Each number is 128 + 32 x the weight over the matrix's rms, rounded and kept within 0 to 255. Layers, rows and columns count from 0. Numbers have three digits each.

# gate: layer 2 MLP gate, 1728x640, rms 0.054, rows 309-319, columns 80-159
# up: layer 2 MLP up, 1728x640, rms 0.0538, rows 309-319, columns 80-159
# down: layer 2 MLP down (transposed), 1728x640, rms 0.0541, rows 309-319, columns 80-159
gate309:113116183120106195122164112124121122137116138133087174156118093197140184152176070151109126102126140059135155094124098144169145132084076076138131171205120123168166118163100126155066122161140112141116113114102169137118159136126095066177119135
up309:171100116153152109137107163165112169113143145112153195153106079131132153107121094156138105070140114134156160131174150147141120163126093061095110152166128134163193125141180129132167132113174158118095141091134196173121157168088145106177165179
down309:113081155093155078127108127119056148137161126146135172074090120112139162159183081171120113105143126108159118129140134069086166191115127110096111223096161130138195047174149075091186140106083124083135144080183147132066131096147099129121127141
gate310:109195179112134090135103132107181112060161098061148108123171177171126143133131135088109191107131109140121135147162178140066107157089141138105125111168100131108143184088144130107094182094124176135090165123169138119157164128183153149125158167
up310:101130168051146129118093194101142117086105101124118135159115148123120111202073049098191159135134100111097101166178152126147098140148081108085149118094056142149163153115188121111108151174189106107113149143122113100118086076123154134122087178
down310:167117078089082148075095137130169136092094186134108141062161084176111164154144130080146144166143121109142154127122144137141117144161165084167122100163173115156178121173108103142120113141134118096137148144092165122170113199140158129136083101
gate311:111107129103151123152128155160111111089089104108081142160138177074142119138143110168172094125130164105129105119178132142078072143103201091113146181158108116097161155103123121155186165140173110078150044142155121112137122061116073127142082140
up311:139161111152137101146159156084133115166082181104101164089200117147062120124129152100127108073126078125164117157157067144190108120130122135127169135026126188062127160116097085097100138143108146119094192136151092178125106146143118139161175182
down311:137112077131060147097095112138121175133125142131135126121085096096130079160092110141159107095150137118142095142082181137142162074064141094156115126145168156149092148185138131211132123108088111075113130161174123111144104093110174126106105134
gate312:083079126110134115137123126112199153158141139136133146090153124127079126202140157140095195210168126156093121139117154151102125128106104104097115112094143167142138109151118125120098104138167148096102169119196073138118121114125210103132178174
up312:137158193146126086106141078163122098157150154189131135098184185127196158150154166124125139211098162170155139098115133092135078124154160130117094076110107103159104145136109129116165082130116126126116169088103082136077085136152186171131133157
down312:104142163102139096171157075180192123074106159113134164090113129118159107096095177149125144091125130103078111123148135115084145180099104161137132116089122104121117123124090162109101154140079164177158105132134102127104162131077210131076092158
gate313:105156134085081141126132166101143082126131125100131140136086079096085198183150112141152166143185162160127101120119167100127150115149106140111205162128089125127141056089161113099090149151119094101119151167120140137139051115115139132104147125
up313:082095120108100173119157120120127159137113167079158122084152069157121120106154106136080110139167137111081057104102144128138106136137101113122135168149116148131102100126070081104107100171104082133127158169129118106154165146151091148141154102
down313:104147114199167064105167110159111105098132119165113098111156200093169138147187067119163172119115161140127102089038126161129136167155170163147129101109185150091065091050108100103110144113093141144156160116121131084128225176140076136172179121
gate314:172089106142115163122124142159087164106173110068122071131128071114122105112151171134197095133116202104153115128146148052042106197081098149145129142078182125163136151152076136098134113150115061139017129146137146200088176123133092192138153102
up314:134143151107078156164078148137184154141102110128143125136188034112134090083135172144078129131116143075098170099155173111127134175183126123104169147109139098169108124151141106117101167126132119143082159193163075176126161070170129072070146079
down314:114164111104159136080114137111139116099139132138130123096165083132102180085144112104173123130085186108151135143091097082102068137124149175126164089091062143094162142137189155078145148114139167144156095093116080151078109145119131115074122196
gate315:101082154134132102132173175091141158101129088138140120104092144107140122102130130086186148133119127126118160120154105131160138131127151122155138127140100100155170117112118244125119149078146131085154114099154161091145151110164126134151099139
up315:149095158116145144154116117176125092082192146064115114159167156065147135064087138166095175139142137143079126183120119186228082118094138130141122152126124118086094114091152146098150130135102115135136176133066131145107149108108101099131039111
down315:173209171132064170098149139177147098123164115133093148105118175119137150107145129149134112111073096087133158092121094089145164150094101149180076123100159182153150113221147125115133140093123066133156129156129214135142175129137090150101163109
gate316:164173123123146161129110067093112200152133105127111179143109113118160127115068156108142096119073178110169087162169151133115152100153084142107155141109094071118138155156137166152148182146183194146176065124154115139150144187106122102114121103
up316:147135136140088167104083114139136164138103155116122124111156173119098105100079162101129119071146158131115092170142076119125158154071134112144123198052146132189124142099132156124143140125181186102164138160150168219126153179112077118167167123
down316:165148170140129143100123151102118156107078116118190103129151105114096088108100116095110138116122084148110132140135129081174105133033083093147130127046147151154118080118132159129127113081135146093154152077177108113160180160164130141151133188
gate317:120104106148121107166101093097081151109107139124153096088094132113150108101097108076136149129144144136131118112118128170132111129121164145169114169149119105131106141121148155142132179165129121098132077112123137094174107110145135152155089188
up317:138146109147148151180117136111141165086105110158124114096146079127123077130129069116107143135168134152091127106057140184163123150122121177130129156114069175093100159078108147155136147179109070134133106129167157133142085094140087099119084126
down317:104182104133150114124113140162124124112114174141172189185103162157083113106125143198137088115123129119126135115135138174153090172012147136155149142034086148125111108141144114118066136143082144091148077153161100181096146110136102178088112135
gate318:087152116075090156166133157100170179130120123148100125112174099127095118126158151152067115082090105085148170140102148156183119113121124235088153111153152092133130157173128144155093175171113154109086102173101093189132108155168176146104157131
up318:146164083172147067112138113123116171088107131164134147145126131126168083109138128145139077124123131138202145114112116098075148124115147173110079103125102126065123141125117152177148135140128182099150105222180095167138079066133152190144143153
down318:110088113149173092159151200124150101084196135111201133148158116145126133107115101059135112077137141148164120127133068116150139119144123077143162125181148120154160124137138109150165160109101132068150105098149124146160135082195094141097149137
gate319:088112111124095163112172101179101081117095138124106057066123127084092157131092074171152142140091123074109174145055073142153153067104136160077105140075133142147094179097163041105104112124142044141113188113132109127142127140143117054200116135
up319:127135152128113129084101114071108153147139152157148113172136124125090131136165126117118104162090206117137133126170087112083101150097128156138118116150148118149115104112057148130156065117160156090215199127155201117110113151121188144102137117
down319:104098146149151095093104111093121111152111157084118089135167130144111185113185134136085185167080084084154074112094147185143139112128141144119070130163176090143156196142185154130138108147156055103106119111150164149109154114154105152153114149